Weights of a small transformer language model.
Size: 15 layers, width 128, 2 heads of 64 (1 for keys and values), MLP 512 GELU, vocabulary 9894, 5.26M parameters.
Architecture: LayerNorm before each block, no biases in attention or MLP, attention and MLP in parallel.
Training: a variant of SOAP for these matrices, 6437 steps.
Each number is 128 + 24 x the weight over the matrix's rms, rounded and kept within 0 to 255. Layers, rows and columns count from 0. Numbers have three digits each.

# layer 7 MLP down (transposed), 512x128, rms 0.216, rows 381-402, columns 64-127
135136121119029156138102148146127083139125129156111132128127111151094142143084093093113117158107138120124146150174076143180132114096081182124104128100150116108116152150145130098146137141117107
119145144143167125116144141109168156194143086158144141153107114149137113076067116139124114135126122157150127127199116121103123156152123140108168133097118145145160150100123103075180141104153085
102081118108109170137073155129131109091155179140120116150146087102107165113078108161130115104149109081157092128154105157113114060164147146154091157100141153120144083138122141116083099143137081
111130117153166100139114175179120154135138133125146126115148089101152171189109127148108141107138078138109120078131111130134145175138122117121144077137125168140139123111108091132126134119124130
112121134130142103155112131134098162140129116073110129136110096122171149097149114121121152155114150144104080126127159153111115078157102138135108094150088112129152142108126132096131121169131119
101131122142136192149118135166200165131138151112136124106088106137146165116110121133113158162127139099104157112115134099149124156140174116087137122103109119139132136145093106115109093130098124
126129146133079159127104121106114115155098126117167161117100143133133120121125128122141093146114135108130147152132091121120142143149093156140135160120155150118108105129131110109114166106139087
133150142088135109145095142156142145121131098167137085101114100135094088158118100153140097094092102132111119152137179134100116113097144152151114120177141110140126132097147151146121140120087191
124131098139114102133137086151116124086139153157133154143148098147162088087112123138135101132148122120120148159138125151122126150197138147144097128121132122138103114109121118112128112129110137
121157132134137136146108082118136129120106086134115127125102162116138123149123132105140121176153114147083150106100142115151122107128098115138104135137128089117145142132140126112115100091145140
149100098138109164135134164106133109122145122156108115102114109118142125121099116102098125169139130113148125113116121128118094148115117115120176152138155143155086145108089114127100138121120113
152112105140171135162073159092156150144181116087109101116142141116131116095123136154140153175115142130147071116141131093177139057109136102193135154095130112126117117137135157095105103105136138
108125142137123124146094100151126111136144140130141127132148159154117156132108148136118155132138124092107122100137135147142130072160121126130129112118117141148136121145108138123128122090138115
132093158118127133121107120124146165121121166119127108121131165108116136155161154114128128106092089109127147120059123134154124143120139134171147119122142150117138148170106107158116113142149087
109112116117125114142135153130156109098102179102143151094077142112125118103094153160153087116131099110125114116157089096101143096144105142156142110163110176132150125181144138079126134122116096
111119124126155126144135114104156152090161139138110144141090145103115115129113149116101137100182138098152117177137141166130123137167096087090131120157114130128143118140134138137107084134109090
160156129131072148100168140136149064141128146139120128133137090083138165145127153142122118158106123118138137078122142119151113105144128172111110084108117127166126164143128116116114177136123143
146145108132145121118120120144143148126098135117117104119120130118126116111132087110100135103125092119091136115127074127166092147146123160140103128163076101115123115122106094087092206179127122
070110121121151124130150129073142237136089129109128114145127171134160094137158162116110082121167090153091153140112131147085092127105092117135132112142123114129170123165123106120112121130100131
132102075138129112152112113174094131135143123096100129117114141102112106128128134142150118084096109155136133115167126135126091067149097149129129138089113120117130096115111150120141082127062093
154107196134115142140212141134142143152120158122108165119119128083133117153184117092139088121100177138121123096122110103154136178169149148139100163122138143149131121148148100096094130114126176
124134120138150158139138123161118076148122133124109152104157172121170126130131164124133103107183103121154128112145171137154086131138139124139126119103115149141121112117179132139154108141131102
# layer 7 MLP up, 512x128, rms 0.224, rows 382-402, columns 64-127
128153117109063114101109114131118120153100166124122147111165163123114152161198129155140160094144085157136128123140119105130099112151187108172115130154117154111093116132111148126133104115116115
125110085097134109116148090153161146133096096116110151148193149162156145097209125152105125105140066124146150074096128092110134106126119104101124157136102133118096159131134117115099119135147125
135159147111155100107157088102131112153134144092057108144111094102137085108161135126151139117150120088144154152109105108119092129099122119122133148121143101135105163165142154119143097102121144
161095122115152129141156168168092101096149159110070144128136143162122140124104102121074101099128121116189141080165154079079146168119132128150156128105143133128102161139118151119138112117166134
157117156107122142158147114111146133089163152158107116127109138105133149081145114137159079089125152140142138083097100131136172084101091099135124145134107130142125141147148089148117158149151151
146155128133165169061163145162153119136137124131106107126165113134107108149122132144170136093088151139148133128119135134096104135142160121132134094111115085160084153141110074151132079107120115
115103130144146139096135143181097099165086125134102180110108128129129171149118106144095134161149088097110166110116167167129145104100108140082080172126157094144149121162168162127127132135141113
162143113155120139163121164165145130103132089115067132146153133138074141132138117166126173126170101108154142105124127141096126136151126168141087109149162117105101144139129132095130070107161133
128142123138092142111146165154137122128165115142159134140162104120128120101113143112122131106123151146156122135164113138104119157105168125119136110122104165142137123124103120158131137126178135
098138116132140140115136131155146100154116160137138114117174133141121104174172115140164123119106184142125117102129114140099127142122170134146079143089138131104153131139131114154149096150132135
087100117101169145148133147159114119144124074108093148153106103130143121121076135136132111103144130120150138149136072135127113122140169104123152159153069188149119130090125141091128109137150151
128133119121116133140164112110112094119117123130113110159146083112103125131143131127117121150125137129134102126113108149121147181042151118104128166177130153153126137152117116174110161158135148
129125107107140103119095115102152149107104134149101128194153107130149112097102124145156140088087138117165130105122099107085144143081157141169140100119171117132106138159130147159107145155161128
109100112081144135149171118145153132119085092089153116091094085135110150173153137151174103144121118133132120104138115071131123147168117127161096117101116121147119096162180167136160137100129143
140135143126138122091140138110181177125065125131113120159129141158148124116118122085163102143129149127143156092123097106096121131109156126154126115099132125147084168167153119101136107063130146
114142153120128146115157176163109119124091136147139132175144104099106153098156140132098122100133129150156127150138121108098092136132130115090094140116108124118116165119118138177169087146132165
114129119132109135109148140143119107131121153119148137138109124085137164150110129111116091116147151149134156133148187095121144138147131128111146162076137125161097142147171191153144070111133114
099111143123157143134189173154115132126159123090089171143133108169124181149076094143124111096136114116130128099148156105067145147184104106087126130103128100098116145135092167132100123170130133
099112127115130096132109106164115142125125110114120115146110093172146114079151126162159115122195138116150109129124109129114112103158137108128122120137146121162136180089116124130102120110113127
165119150117179103080154137133146112148130111130143139176086151053098143133158077101125142106165105149147114121118105129090153115135147180144094152089198154094179114140163120106117097137053168
101130100095132101147122180146136114123111096151132143162170111128095147135165111115137124145094138137106123119112119123098131121114131121109156113144124117176166114117114131105107178131149154